config = dict(
    init_std_up=0.0506,
    decay_fraction=1.0,
    max_steps=4407,
)
Each number is 128 + 24 x the weight over its row's rms, rounded and kept within 0 to 255. Layers, rows and columns count from 0. Numbers have three digits each. The size before them is the row's rms in percent of the matrix's.

# layer 4 attention query, 96x96, rms 0.295, rows 0-95, columns 32-63
118:087125109098110125149156097111134129125107128106141138110122135119142094139180164128157150155180
055:135113148128115123105107121119125098111116100147081095126119110104096158104089097108105133117076
081:097121114149175137096097118106086104160107129112138133124116144092129100138114132088117143164155
089:099123098097112094150157100118102089114088129084129135106125097125130099125156141106114114129122
092:137139138121097119170185146175152136106141129133146146130191122167132140097140134125125123126089
092:167136170128140157148170141196164163120148144134170122140138139171144153140149136165154151113132
086:171139178144153145168159159146168138129153150155144134143170167193148151157145135144152150141139
100:111109088131140124126131090098096101130090107093144128135105107068151098136119152109118101123144
119:150152143130131127157155159160162153123144155159144141113153152166133144140155154138147133138123
091:152141140123141141136152151158175154114140149149156128117140175173142168124156137160150145144119
132:156157147140126126147157150166157160115147157150154146121147154176134149127156154148166154133137
063:188134139133130143139116124166117156130139148100172135174144104086148156129179165152152150134134
108:158138148152135165143180161147166145125153150156146143123163141164156124145132153152171127145099
079:100152087174136125107090135106103108172145126130099180161124138122115112099068142107110160133138
118:113100109118122099112092088115115086124126098123101101114107117074118119119139144098123100125136
074:140150107146118086133143181153128138125128115119147105110156096139130104140117165094126102142095
089:185158172131131131173141124172145107102179160140153140145144139178131146144136148150150154137153
095:129076112112116092130095079092115098142100142127126110118075124067150124101138140101141111109132
075:137095150155139158112128125104112105110104092130114078117136074122098125128076124120093118136105
121:150157161141126131140141147152165152127162162153133142148150149188127137144140135163135158126136
067:097103137119156162135129102137134095094128135131158139081097120106119103120115128130153146117161
095:078098083082133115125094128108134131132084150100128106117120130129097129110122110125120116120094
070:128149123118163149107133113113110139137124108147118111126082117099127137182116139123109104133098
079:080125100112131129152146137122125108133163123099094105123169100155111129183141126125079137127123
071:121133126133104134118151098085105112148129117110116104118138142147127121091126149168148100094145
082:131147120141123117125134154141176166113131143142165112138128139166127134142122131119117170136106
070:126102104141133112108168186138103159115120130161141141166148187136090109125181129125152152136137
076:174121141079190098118120122116147141108139143107123126095118073134125161111117161145131136159121
084:122167111093143142128109149126160158156101168143112129144142114139151180134131140141102129128132
083:112143129128123122149155148160156174169172157138143144124108159139152127149113146131160114124116
083:129111133148113140109120103213148151144153132111135129146108123133126165119175155166126113097123
078:083112125146156138146137084112118124165124114156157161145146157155145125134100122115089129111117
110:087190141100157139137136086159109101104130100137092141105095129129110134124134140106115121158160
091:143149127143111123100153150130085131133144149145147166147144156119089105105067141127144122109127
077:165099099113127147136110100144097175114092129147146145155123095114162160104112114107155123143116
099:100153175136121137191114152116137099134117108187147138137121124128104103108087153131150143106085
079:159107123116077117139124156126089162110130116113144112173086126117137143131155127110142088114093
080:151106106164104127127105145151174123108107136118113103119137112133106090162131158130143130147146
087:117115102139095125128107143097150134080132104078128107153116095121131129162138160133125121134101
104:121136099139159112138131124156132149105085112107106116106130154143114122166154115121145124163154
090:115139154110129126129079124140165105140134117174135155119157145136127090141156139188126152154127
079:099135163123123131127163117096128146167079163172113127090160130143075127180115127136150101104137
074:172168116125129138108118134138094170125146118121147154133129132160127163109126123101098122121141
096:101159101114151140130109133146140121141125165151132140144134134134127141096145133078117153124129
128:084072076106135098129124145111141111117128139101122120128156126155141102128193113116167163119104
099:123117108121181134105137082174145183127104118121161153090164148161096092169161143149152127142158
103:089115095142106115128118105140136112124076114134115142110139120108080081162124112124096101156150
099:173151145157113152151148127112115152129117153146194164145113107157145175208109140170120147120148
084:144146103117108148144173152126137103125093105130122163094122116140102117166121136157105117141136
104:149092123108172120145183092180146138139116138115147142109104163137133151153133149133147109153128
112:115125135146143124129145184111095118152179124140111092123153103118103148110096125093093131164148
104:126125126162167107160109100142087104174112128159134167158130142100113138095141152090148124124133
124:161126138128101114094137113104091059131103120133090096147089084120113125084124107095122084090102
086:086138090144111133120122170143159143141126126145079129102101147104106152151102145114172183159150
098:141135122118135105113130113115155127096081065115094094139133121160104128091174143167088134119116
121:108130137138110130117079078133124105121086128143101119138095110132133102112141157115163131076160
144:125141157115159132147151153158171185130143145141163146150140150145119131134135130147148140133110
118:146111130129120124161147120161139149111166176136168163130125156153168168130158105165167146093101
122:131125143129143119169139108148171167161156126121175185160161149130151155109132175119146131114119
091:080137108137164111110095134079152159129101132096120126109128122120116105141136137098133087132176
132:086112130164124141130119097107112095140138082139105131164135100053121124108111156096103093105090
130:145117134176142095102096142120137157093162147127079134144093109113100092110137128138134152113138
149:156124102116162152172154116169137146114123140120150155115115161118166131145154148165148116140133
116:117120127148138091094107146093137121091098104118096135135134164135132106101086176184129146097143
103:149146080130112114174156142150132103120129142087117101123140094126127109129199163116148114138140
101:121108131118111138142143135184166141111112183143135149140137161143154149139149120153156174123112
097:105136080108121085106126122078115064105116132119116059103122082090110068118159140114101087127160
080:141135115122119094146146159135178144130117151129120094064153145146130105128157145107170156113126
093:106129111161163119104124094111089072131119128120151087155087115111144060109120152105140100143152
116:098140129084140102173125128131130083117092112087150098105101161122108076116166148094168120130142
091:120137150124145158073095092129111135132143147136120106143078120100131147134070127153096139163167
084:066126070124129123156110138130117106152103078108110114111104128085111094128149146108140095148157
098:073117101156119115102135150090148096136125108095110106080133127124100083157154139085144123152137
098:132146156124070077142142189119133111120140143127102137124148116155121133114145114108133125117101
096:156122118114161166099107098167126192127156121109131153138075122085179131109143119152105091131158
091:169116133151102137074113139095129150116146100134101100123088117145132086100152123129127185131163
088:122132111146161137095109069117103174142121128124110181136083129080143132108131136149158112131148
134:091112106102130102119136098096125098109114126078104117109116116115105067130141118105132122147146
097:132111128127139110144100093128110141170172145112137170165179142138126158109126081102125153111115
109:103139089114127108105148108124129096135103142117097123136113131094102102105149176122128133138184
123:129086110105117106126103098098105104149126117126091100095101124103107103116157095122148105148134
122:103125081124128081114101164108116144094129098097118139127103087090122124109091124103067113122089
100:102147110115134102108143080138112106123154162057145141115102166117129111147132138138118159153161
108:121085134103129102126125153075118117106134140121145108099129130108127147126113152128128101060114
101:114107129109151129118108090112133144159107123111132088128122134093124106153117132115096098088165
112:138093139089125127145162159140090141121126172154156148099120111161127123146112092148101099098100
086:145112187131139171136182168125119170124151090150173153133131172141137151091132144083148158130115
103:125151117147115113164125138118137132136106108129141096098135126153168178178117202111117125116108
107:123160158152144124155091109138112182170132125120126156160105163129174153121119121127127095091137
124:130155148123133120199087144144105131160142121121127104158147157157149142168076133136130154108152
094:145175140158102093133124136148123144096115143122107103125122167145145117134123155116107089079165
104:124125159112165132131124128135139121134136080085163119112136110153169112132152129150112109117157
111:133111099148124122122115098114120109162127120095140171140127150106087123143132116141114105114098
108:135110095091147129119125133142119097080120175100138178130148117128137128147133103147142147145129
099:163150143114132099126123118133173121148141146172097094136116088146101134068140179079143150118145
113:146141108145107110121155134171111113117136142134119154147129162119128147149158139129136093138112
# layer 4 attention key, 96x96, rms 0.29, rows 0-95, columns 32-63
082:114114094130130134152120104132135129151125149109139140127130159121158102168182158144147139138199
095:100124093137118131125140105119137138170127129113099141140110110082147115140143154142116123146192
065:122113134153075140121155101104165143164181143129124146180156132107155146119158134149120151094148
104:099101086119141126145098096094101081141106141115100133123115142111126100137153127095139118149144
099:143135145141126144158169162123174142128134137150133129115133148153139165130122127126148138164100
089:171143163142142158151141145156133154121134139126142147138159133147137138135112135125127134144121
093:145153139128139162143176151149142164121145132137148161141141127154129161129119133143164162141127
110:106091095126145111125080101090089096149101126091121121129133130117133098122125122119113101111143
088:128125180137129155128164134122175127133157119165134129129149118189127166148068109134152114122108
077:188181135127131160154104155158151150123136121155154147179138134140100158135103140159137165123107
103:150156160121119164157127134166144168145147141163133131147114122141129166121095140115144136135107
066:089139141130144157128105134145111073163114141152100120144134128140126087092134153114145116136174
154:129147151153137139139180160155157156151161126149133157131146147145146173142137126155121145154128
066:074107147156115133118123140122152145137188143147147112104112132133139145169129123111146155136147
138:113114093108111097105098112090095100149100103096121111111098111104103092096124108121138123092129
079:128151151138102133145173158148177168122120128182146139109142147115156143107119120150151141123109
086:121168163159153147128144133114134164154153141136157160129148175141116140146129149134141173138152
089:112113093123142114071078111117080116135114148079127121111126135111144106125136117104094122104159
078:159157187113096142101141150137158141086121131113126119109125112174113120157069133178135119122108
121:145170163144142172132155168140125151129159128183120141145145118158144173144132132153136148154150
090:133130113147114134110135142126105133121148156121115159113121152136167081151167168148119127162190
115:102111089104098127134124078121093104089104098112119099114122115118096106135124092113117117092075
081:176110162138147155150148170157148113100142102139105116147135139134135116117148127169092132151150
073:161124128168138139137136137124155117147141152133124089090156149104149165103111098122150124155122
076:108131126069149124134122101138146151082121170140131103134115117141126123119174102114133113157087
082:145097125133129138133150150109148123120132141155118099120158142127145105134175157100100160145138
068:139134153152101115204141108097134165136182093116099123134134112105153147120138104146155167116119
084:109128118142093149140121100137080119111085123095138109106139119109132105140115090140111094146130
103:143117116133104125119065089132099113077115095123124126111083162143102101120099109097124116133096
073:161087137159147100152133118134145166136104133146099138118129100137138165119139114095150170127138
082:116099112089127116109081120118118139103104118136115116103103095124085097123074080128141158160142
069:124119111098120134133159154113115107095090110116113129134129152153139161151110131143147135137137
068:113129101119151105133130137150167138152097101135110154160138127144166127125184158103120134152184
083:181151155204095106136119097133144147096128118138120140166101142129093088113146103126131115139101
070:133109118083121143129121099134115117106163100097096127145157131162110138141120100118157130108173
076:134181148112142115145140151075156116161143132126137118145153123136122099199123139121105126135106
085:113135093109139129126203109092134104126158114137141146106141154134089156200135128097149097148155
086:084114140106113091140137144164159136143155123171096118113132130063134124172116156138160162131156
074:126109100114114152112115136083133155101104128144107139135135113119084150115132166118147140138129
089:076077152123148121153099095166134128129146083157107112145100121138146138115112116205121160110147
081:146141170127117119122127144100127128112102089121175113121088151099137104121147114135097148100121
095:127132143138133123145127154112128135153122182083124116152123087134168140148140126125107138136072
096:122135147133205117158155114171134113138154112180104149163123124158112164135122116089116124124127
099:160143145126155144163104128141157140143116138119122128138166134158123110138152181124115123138171
082:104087109108113108127104108102105094108108126146161130120139121146115089126118128092151128144132
079:109096122107120117115105126110092109075093123115150139137136126144092131154152048132131136103093
096:137094100116127126131113093157119120129144125132116125110154121102106063086117126098091124118156
087:141122124152083145119116135092110105122110136107182156112093102133099131114112091203086108137105
099:078123132116098141101153143119117113135084100143148151110168159174110117123123112129149127096167
103:160101127125131158127171099151127131130097080088136141079111137112110083132104135129123103143125
093:118123142121138155119149217143148090141161136124097084118152131150100149110112141124111137182135
123:109118131106166105132139116171111105136106114099136128091134147131119077111115144106136119147158
128:171129156121116120118113143132154104152120094145100096162120111161133149080119125115151076125111
108:108119087097100133119134116140163138133089140151096104133130151113142121136106118114170165124150
117:159155133117175100123130123126174156067121072107113111143133125176104112165177131156062114172126
134:079145131146124115106087093136129128164105115129076118156107130154127129105148172160183134086153
131:110146145095151120144133133135150152123151134165126123174132136144109134141110140107153100148104
113:125096131141143145150137148133134155111161141148184149150110144153159161133154116142164165120064
117:113120137118135110164121102112148159114142112121143151146166109139155154131095179107147123089092
136:097136103131171138114120100123115156114129106110145167125137126111110080150157130147163125175175
120:073134129156146155118126119117122117137149127132119125164120090085140114139084173123111088090091
131:153135132185138087097118126113118164105174158139106125153127122138125116131153115173158170113151
133:143111106141178137156139099151098127107143130091132147116129181102145122133152137148151106152108
118:146135127158143097125130164123173131094108146121107168114151168137166106143135178180133168129144
100:103133075096137118075151117172173165143155143113152139140145119145158117143125114114105119140170
088:145148091094112130113076146088116141149118087100125135097149112092124089122150074137109088121120
085:142109098130087123137084134149167126113110087089136129121140140108156104146113134143157100150128
092:137113100142121197113084151108085117138115115148130147121117134079134086101164150122125143135140
106:108152107128115092061146112112155125112111120134083100087149124140125158120142113135118131107161
109:081106150103123100100113095117145102114116119111116103126125129138086079086132088126174123110099
116:151106125072126109109125126112133183114113130104115125122110118141159109137171149145135109078153
122:106119111124117141079099090122143126152117095119127086108128111130122099108119116135157122085130
113:097116082155113139098120100125142106158120102150123122141162112106112129146107117126104155166146
117:126134143162121138151138146170135109118101144146137104119178172153124141155099128111122171154083
103:096147113145143141130145111098121137152131115145098139152130106120116159127131111131163129152157
100:130168141120146152125163128098148146111153142133113128144161120164097155081163111148163151126126
092:093091146106193128100110129096142139143116115116102101128145117098131113134146136111148132151142
102:121077105107140096109113079146173140118112121101165106129105099079128068135147099169129105098120
093:117137094105146133142134185126094175115130142097126144110112134122127146056141079118144134128082
104:110107146093113112110124067113156109131122123111126104116125120094128083147162108111160108119163
104:103114098099148122088132128143141138125090097068157108106082108130150064111142088153168102146126
126:106148160110157105135131132136152142102134164137122132105140148157115161131137105139117116092114
092:128102084129105148144158127136128120121126107120135141124125120113125098107155100115123083117123
101:135131158122104118136114154160139129107109116138141122095118147156119156061118082163141115110109
090:166134155065101118149153090147163111131115110110171122134104187140103095141121106137153101097070
130:133132159147133141124143162135125138114157138147112153159155147138163186098127121130117125140060
119:150167169163132146161136168132149157186173093152151082144129114106139140117104111149137140140119
076:096106111129125116168142137129101089147168170122087165129151153116148153120107137106112132161168
095:141171184159140143129151128139105123173137111138115122136152128108122168091108133145163140131119
118:167160134135148135100115137127145117144083131135124083134147161145087085087127151102081125118128
093:118108116141121088130122143120155137100096104164112138148134116159157108112156145076116173098179
095:132131119103103095102116122128133142130094098120155110129123128101134123187081171109126088103118
098:122115122137168110128123125153152144118121143111168150140119133139123154118147119124159128158097
106:078121113167104142116107137131112112156083085152116123137172084143101102121106157105136154115120
116:115138145092123107101081124089112135114106111121109123101100120160118098110134124084146106124155
093:087110117140156138152138136158133091117122127138121128122152140108090125160119111093110142171154
# layer 4 attention value, 96x96, rms 0.366, rows 0-95, columns 32-63
104:146098101111138158154123143145137126075142127107128142100105132119153168137136109144140102145116
110:133088105159139110125125154170112086108143177143158118144132135127118159115105114106112155147094
115:136109162183141064134107137134117128118124108143101151173157157147121114173124133124135182136094
112:144155147108149147161130169089145089084151096152113118159132135071102089122119143096150133131132
111:170139093094167132151146168139140121127134134081106145113100107141145138107136124095159144128130
113:124129147142151152160134158157126123127149102150118161136177119137178101130133177162164139112141
110:165162140131148056112130113160128140120132123114150155107089158165120130126105148144113114133139
106:118158120149082167128106141107094139121143158121137131114115101095116136143091133141121124134145
110:101162132103109145155116149133085111126149147104124118078121120125162082164152128129157103113162
113:093106131150147115122114127124168181151133112092124146135125173142167133116131138179110116131109
107:121149120069131177158136116118119125136106087121158126127161128121121162098167159135139112127149
108:102142119166076130086117102121136133098136119133105144118133123130105158154141147148060147130127
119:128109152111105087152105130139140078126087115132145100146144108189110100143180138147153141103159
100:118166144128120142113153111123154143144161125095114112136069107105119144137120095123162130151139
101:099103120082097142135117123139139158147134138166136103121169124111110137182118109114091132159155
123:059119158165087153123107170089155111172126116152126132144148138071135104125119130122145141138128
113:141167154119112115145136148112130124107141136105069110131120114107104101120135119145124148161120
114:135161146103088135121079161122134138091118158142110133118144113185133131156167112154145173106138
103:122166104149135104112129139117129134105097124151117152142164099147104096151150155129118132132134
120:121129075123075132138166093112095079146065130134123124075130101089090148108135115110107147079091
113:132121156173141155097130141140140128152160139174125135182162141146152127157130148112119135135183
101:104140103108142122166118119157137141144134116111145122128128163099140091123122126134098086154134
109:104106154135104139130142136156107148135108153113157162131111080121156142155115122135149120108125
099:131153131074112160148108113118157144098121129132113135129147107150148133131135132153102145140146
111:133131144120132160108134153136145104109190129099095082111125131138135124155139090147139105136162
106:094115112098147143118139163125130157128143138145119066122113127134143142149154152133119116145149
110:103135152088107129157129119113153125115122131119102078137089130113108157121072125100135128110114
110:157140143131174115128101122150163116118121110154088164140146131114127113125132143122133122117118
108:156151139089118101130142092157154139124124155131151140109127107130159155118146102103105118092117
107:119099092120090074130146138090140154098115129129127154071149147136117104141113096135073153119109
106:133173185158116099131155140147150164150132095118086110156151120149159101156116107141125088134162
119:144155124091164178129117155140088142122114105152173128109149107137122144112119147158095115136130
102:129151109119121125165098091126125123188111088142122119126136087097116182124090156155120091117159
109:108112128115111112140129158109135082120115142113166095121143161130155127157148137067113120134105
105:113114142161147099148126196119112103178153157140125119111120143170095094135109139102133149139137
100:096100095142106132124092137077147112122144127131101127118126103142153153105139138140151166047140
100:102097123153132206104093144103127131174141131154135132095146142133145112134066134139104133147152
098:147129092112146125095128138083127102088107118088122083136100160118098128104116099164111099166145
096:127126111099116132142133131162128166097165161129158135132146128133133161158159091128142155146142
083:166132148166115115103127176144149139123148118130127153141127134110128075148128108160146169129138
093:151148102095173106188119143172149123149159167169148126149116131089136134119117090114125138107090
093:163122124156086125104117111153133116104152160121111157125129124101144094131158139151085100101144
096:134136111110136155113140144131102103162105142125141128105155145110141152186120108096091123182124
096:097127099128098130131176118143091153147083125117150125141094120097094147109109107118099131112119
108:134145134133116146080095099107124116100157113129090112142096115126129131114153135135122130128161
097:084101092131096156114103144107133111120122117126145159142133090123156164142144116113114128108121
100:180139148148084121130151148147122111137154136103116091128120118094094053144145125134114145136114
097:142067175128118114147145094171149111136151122113137110105084117129126114106135144080164131099141
093:064155122139119117102086129091149108118143165095115090124105162143147082132116126151115101123141
097:146076117106156094136123145157156159150118121087156139140095157125099123154162072138100135127109
087:143116104076139106154143155139100094158129111118122124145158125150135100115148135099156151145157
094:137124118113118110116123120114159164128133089121157105126101143097101137108065129126155095105106
088:168117146123103127111158103164081131120133110132143132125084147093129131137116112112123110121117
100:173098115129151105145150129127124136082100121108187096115083172111147123127166115122117102132080
093:092104160114110130108130143115109118107130116142151108132146147134142089081120141149124146115146
098:147124122117115125157164116108126101107097084060110111103139149161130084100122147161101104131144
091:147150118117128095147100174132143158148158147137131132132123131154158141096127178074137164114109
097:108098122142126137114125156111149130102169157112152145104092134141141166173101144104138121108093
102:165148150114131125116120138147140121100139132092099158097098091163085170121126153150125169113146
092:115142114109082121130093171071122145124083129122102096116108086174135112103134125141117152133127
103:112152119125123121126150152126137088160096149106120106050132140136149113117110097136116106141118
091:088183141146106108120147148152087136119162085152117103133127144154110136136120130104088113188166
089:166109158160107111143138145165116090177127112127109109145162120079121121146115138176087148156124
092:112115154086170094125139111140139139130197121130141128126124106105133174111145108169098098124130
090:133151115166121133121145136122132124141138090108121109204133108112124038163125159157135127139114
089:133119163149103106142124132135093131182109164127090122127114164115108081118127130145130110124107
090:146114116111146108089091110112107151175165165130147132107140144158148111170067137092077125091153
083:138127127132096181132150146172165143087114150094135142096122134098133141085173140113146148103141
087:135122118118126147123091140140114139104147178101137131104114147175105112127141095121159146107137
089:090144143144157114168154151123149144101100092143106087159132123113131062111165115111096121138143
087:159123097078111147135187120141124110097084170140125112120131120122165137127158142113122083114127
091:143106121172108128149101135127098113151133105172148092198131105117099100111119161142181110172117
095:116090163169116164136124124116127108137147121127110139151162090138080163139126136149113138155115
097:129118120205110132118127137139122093123141116108108133151106125144091084107113146133073182104127
100:127149133122106151139162138126142142119080128122108086132142158085166086126099168082080190110121
110:122146154166098180137149145086155110153135100156084112161168098101110104134157156136114170142125
091:130150145108148115129092122156121116113067140095044110120079121156148114097136103135129147086123
105:172130134127121128164150127127126123116138150174125119148154115127145142149170182106150152108106
103:105103110080100148094134123112110100089124144116112118079132119147166130141157098122154126152150
094:111119143090134111130142124119100124097101135123120116104110096144120149130160123181161107115126
097:175140165127139130172120135123117088115140146131119121151145108163117088114130158139139152111156
124:137111124059157116118118118142129180082105155100138114095066147136166139127131114150143110094116
095:135094131195100131117135124097128060183122103123102132140128146100097158170110132132116140126137
092:139114167100159181123129107155110154091130144146148149148123171125169150137138136090122107093132
093:103163119066117135115098158127138174125131145069138107134083155108160140110111118152141097139114
078:125116126120141150101152114160139167136127101092105142160185119142191173156123087116091043145113
091:119145153100168102174123130155147177130127129100167121131071142117164121118168122140174108116139
076:155111105113131112093092124109087112114146153148181131122125127131121140077106140149192098138127
084:112125104138136133090102150117103115106100122125118135084129092123134113166136145130122134106105
098:137099149136112142108116130121140135169124106110138171089149132111091155158167088132127158167154
088:163127117098101114127109117170127143132105173112119126155114149139128044141133194083132109134080
091:130163110079122097122073142138106187099131130108142118117115162130138103165108131147148120145131
087:104133124080145127104126134129099132128135156082166113100101165136146163074096097092137085123101
087:111145152138158110127136139150138104137105132142127111140184134163165095131118171147108138100143
088:125105125128109151120106123117090065091142071082152122122113111148076134146142108118152117133139
091:174127120124088133167102100118103107137167136114144119107118139142091115205107161111163166111139
# layer 4 attention output (transposed), 96x96, rms 0.335, rows 0-95, columns 32-63
125:167110124163105153095167096157104104070123155102091122132103129097148094126148138110115139156158
119:117100121101143142143156161148095122118135156137150143137129132131143127136159101134118183115120
110:139119104134121097115107156139133129133181186099144128127094112129104086109189119117152143120159
103:175120072133129125148139146143096153101089086119184115181122130130117138085099133155123102144161
104:167115154114146102131149097113130086165138146124136116106119139110165072131111128133094156110148
104:074102115162108108100132113122086112096148141158102121130116172158147134120102153107171127098138
113:113117151130149117115095142171135137095191113127138134118151113137083147118134167140109112122120
109:157124114148125090103137136138135122135158131119133164132104131102136161159083146151111106122118
114:102145110152123126112100147108109121126129154097121129115147157124123112147041105147108142167104
105:117157144119092158156110081135107116118125142144162126122114155118164156137134125114126078132158
102:126109142109150138155124117173114102168120094149112121139162161143140183106106122141108106168141
107:125145154155098150093127153121148160136103099147132149143134112099134146138157156092091141127154
125:097126152108157133103138172124114137131150127131111130112130117155095114108121095111101145148151
096:170150153158100155085107089128115155136113098165143147115130142110163109133080166143144087121112
108:128150121121097145154155130162151105129124143120088156124154131162143104163128125123107117158091
127:122144104145137139113102158110111131158121155148137107151166125167169102132107125118059133104128
118:138143122139120155104121129192135150115176117142120134128106108091088162127145153141138173156122
126:101146120131137151127111132090141134100148179153114173146111115140117061135120147111171144148135
112:132119134116163151122124102112154173106141098098114175128109104113090148140136096124133138163139
127:132123158133152103144131149115107092174111121154119152184114106089140113160126158128139102138163
101:083143129138097098129142122087138147151151153162088114103101152134129101068115110081125131124148
095:173185090104117136117149128134123096098094086105104117143161144102116150151108161112091157168088
105:112107131123128120137112109171177167180128164143154146138114132114118090128102153099170103108121
096:145125179127134127132162096150127126167145162118128105136099129117135148144095075135113145157164
105:135152155161137141092102144131128078106131120087154125088141138143143104151140101145097127142101
110:124139131093145101102115120120128148172139124106113116106131133099117142181100088114117142133142
118:171096128110118110142113153106131161097101147127148099101093130137156144146120152154159127101114
116:143118099118111135132107114102123159099130126130118162181163110120114111112138132142123140133137
103:099134106105128112138134128174138133096127137113165160175113151151123143117162125155122145131122
120:144108108115136115112141153139143136109119126102118131141110111096129128141133124154127090136110
132:081162160148096139114114115146137133100111136162140115136097112116135132106137153119137121172099
124:116128122136129095124175121128112129160133089131148160114133140131073112145138093137094085130099
108:124127109108121128105141134130140165036171186114116144113147139165115086120142120113159155138096
113:155131129164127135122144099122115158132137127171092154136103110126125159114106152140147133117133
107:117151113123099145112117075134114123106108117113127164146129143104173157117144143161141126131134
099:164139148066147140127137087170109155117121127117111140130118111119119152128096129127105087190119
105:139155124119125079139143088158123134101112111101116132128112130111113134087184125126154137114141
102:070079132127099147124134119138134172170122160155118148129153127132183132126149165112126128087136
104:150147150145139152113128134099133124160106107135095135145153121109125100099113166132090099117131
100:132155141097151121163151090147152111137118126145137120108152139136113146110119112117100103154103
105:129139154176109131092124071110126130102104097159142151106177120156097106156141131113106146141133
097:108115120079168109162160146114129163151114097167152112121131155168109125130081102106140158156135
104:122123111160134117149124098142136141072141124165117125163092089139105092073133140171177127087115
099:142127145144135135112096147103133122128174127110122109117125160153170102127155152132129126138149
100:124108093118125125129149149164122143130118126110117148113172132135135096135110096137095155130080
100:137119155095162134155147111159136132112102125132114064081119127129127161112101144136145125125120
102:091122136097154109113113102110095123089103124135147163130122160120164124103118123111117102140173
102:099132084105125104140118174097106134104117112114130160144142141134156143120147126144110129146112
093:186120127131126137120150147140136143139115110117137151164130108081079139136149106112121143137119
102:116187140164135118137106137066098109108129142161114120171124093102133108133108151091135097148162
093:110138148196125135108089086133119175098133127142140139119106152145116175148087139134119127116101
093:085092138116150141126156122111116085130128164130092135131151127166159135133164102106092153144162
094:103144127110133105139102112083164134127147147119122132107171128150125109100123151121141135146133
100:086149140170111109111132168149133077179155141156096157155139103122118101124067139093124171131174
099:174112096170146155116147095132142150138108135103126150138076105099136130155161090119101121146151
108:104133119140147124088104190156131176157141180158130145119103094107121166113155130088137122104172
095:120139129107138153126147108113111120138124108133112142123156158141145138133117101160149089149147
100:110140148110144120152107143134110103135095139155106130162154118113140144090151141109124098144139
103:090110124122127158167141107107119101140129123157165095139139169107178132117113113127140092097077
098:134100112130157118153149123138138119105143118080123121147125143116145159129118146102132084099146
095:144077115117164117128112105110140180113142130137130145194144123108103163116170151130132135102149
108:160087136127161150146131121087156132102093123110117157107132100147178114144139158118170133084125
093:101148135118139118114120119126121148093126158142151131102067157175106072153165101066160123114121
087:120127093145111162130112134087150147126066105121120119149152142141133084118104179095165136148145
081:136144165189155131107135150101131125166123141111118133141145077143096168106146115111107109101118
086:175119153137156159113128081120109144119115126113130134147094136103092134150137150103084107123092
080:096107102128119160081159075142123131111118160102090150137134171160146159127167134152144109146137
088:120155069121167132145104085107117144106109106126135154108157132144099143109103099122147116133151
077:134135123128132164114118062139113141165134112158133136127136163144178131123099153124078102122104
083:173090146152117113155159145158113126132131138130099141156149116092165154121120119179102100150130
076:144121114143122130142084108121133147130135136095132112097118082159130137157118095140153150123157
083:124179127143125138120139160161119126160140136134114133156156107168115144122115125118055138149105
085:128142125182128166090152124068116120166152116185117122153118102105140095129109103080171144084113
095:133144124153162122109117097077119154167129158157091123162159099102194160123112130143105143116163
078:151104112111119147136122119174140152149122142095138152133153113125157153101156093129156139126148
105:140144167188131109123097172090139120161139122149093130164151125129111132074135112116108132103151
083:088081134100137139139156128109107153154121119108135163172123142170133093143112139157124121131127
088:111168124146119140120124120106126101135091111143102110129146116144091129147145155106137101141149
095:102103138099118098140107141101119141158116091139135136131143155119147121160121144114143121118124
083:147140157128144128117119120153122125112139134138143135083115169168067078147141121097126143119150
078:087126161121128162142128063149124163154162113151138141111156132130125109132115115117098109116111
125:061137164088143109118130121140144115102120123092144111098103143161157137138130115163162104115108
084:141109136124164116123130175058094133125122101133127133124134123104092166071154135098127132153155
084:165135143140103152142107104147133133119098124146161169122097162178173100093083119168128125130115
082:103082126093156118106135119151119149111128155116170122117117123126106159103125111120141136081079
071:141098144130131114128110126105127153081098112100096151097149068198126089138129162117156108102111
095:092162106121124108078128129103162126119135162080147142098096125109117120167145126096127114126143
073:107141173132128142128160126132167148112110115135128121139111105121098103188101111104125146170131
086:140156123132163133173123144142122064146073098096122100116161175126130139125125154106124091099126
086:170111112163125143130152145120125115129085136134107103117131159129143103146146125149109156105149
084:113176136131104134138085149196129181157102140100107133157095086131121124146125140127150150093132
087:115137098106119121113101110119100160130159154077128166130125147153129117146182109141150177087097
092:125109092113142135157150145159148153092104132122139104106154163138119116136149162088144140128092
074:103125132126144129130151113125139145072140126134091151133122106161136156099102134103118136149169
073:145140127182144103107166205104099172132136137109140129097166130113147132095143136099144118130135
073:050155101176144141147093141119132166155120135156149109153141112140129133117139163128142137136132
# layer 4 MLP gate, 192x96, rms 0.313, rows 0-8, columns 32-63
102:109118103112137136129131119121089161151114124149116095149139105135132099107121092159139118129124
105:127151114146133126107128075146080104104126100099107129107142123138136189147144151092108143160129
089:152128149116165150148165172151146109143107126152151120177087129139147170114140122132153102145111
101:131112114143127092134121183107145162114121107149092175151139125111152093095091116119144142133141
100:093155107123107118135151116093161066170103161169141130168120139159114146126147121106091152141145
091:147138123154140134105077137130135104104148133131171123163131144158121160136145157100146117161139
118:152093122131172117089100127123154151116107120209147117148156155100094102133126107160145174137134
095:144126136106169182135138123090132156118099107145148139153154139123153104127130136154118116152132
107:137143139135116103127150151133158110115113142113140140188100123134130129136096129116170138162150
# layer 4 MLP up, 192x96, rms 0.32, rows 0-8, columns 32-63
095:137059122123154106124106135163141082161164135104095102144137137069150134168120081110144157167126
106:135163121152134112131147095113131145119100138117121152150150111150080165116178114149161121137132
085:118110151117152141153126141142131126098095101132136186136190150099127167136086120080110164087141
099:147065116124123127118105117123126104142156120136132113117088134102144077140111092139115119115146
104:106153104097164131128138127099094151178131103074101161116115124092095112138141090139150122142116
103:120107099114096099093137106092133166140149077125157114092131132107133137107148105158163102093132
110:123174166132130102134148104115134129128171141154142121104089129111115106140121171145137108127161
090:159119155097127103153105103177142081160123117150123122114106139169136113106102152107146103194165
108:110124162120136141119113125130131165162155129133141116141157091141149127159134118112150158207085
# layer 4 MLP down (transposed), 192x96, rms 0.295, rows 0-8, columns 32-63
098:099129162133113139110137126154114123140124076148107109116103151154131112106094135136129135170158
101:128136098113162056125106156107121107114122187107121110146156131100131157150155158152133107114094
084:118152123137124102135145116097184115131141085160097101127101131132160145190151139154146089150087
100:121125142093148142115131153131119070153136093146129116123093112113145082156123137092091156103137
098:099117123124155123094095133146118181117136081105153131112130146076131104144104137126129105131110
094:105153177156124135150135096130092073161136117152135177140115161159157124105174139149127145151208
105:144109135094142134173132163102123055155160152133160138131100078148124123159148135165146138131123
094:128114085100118139089097114118118144169131091142181109158160096120161162118135087168113202127100
108:114136109126124151186128124167141179109127128091145118135096145108144109118146131133106167097158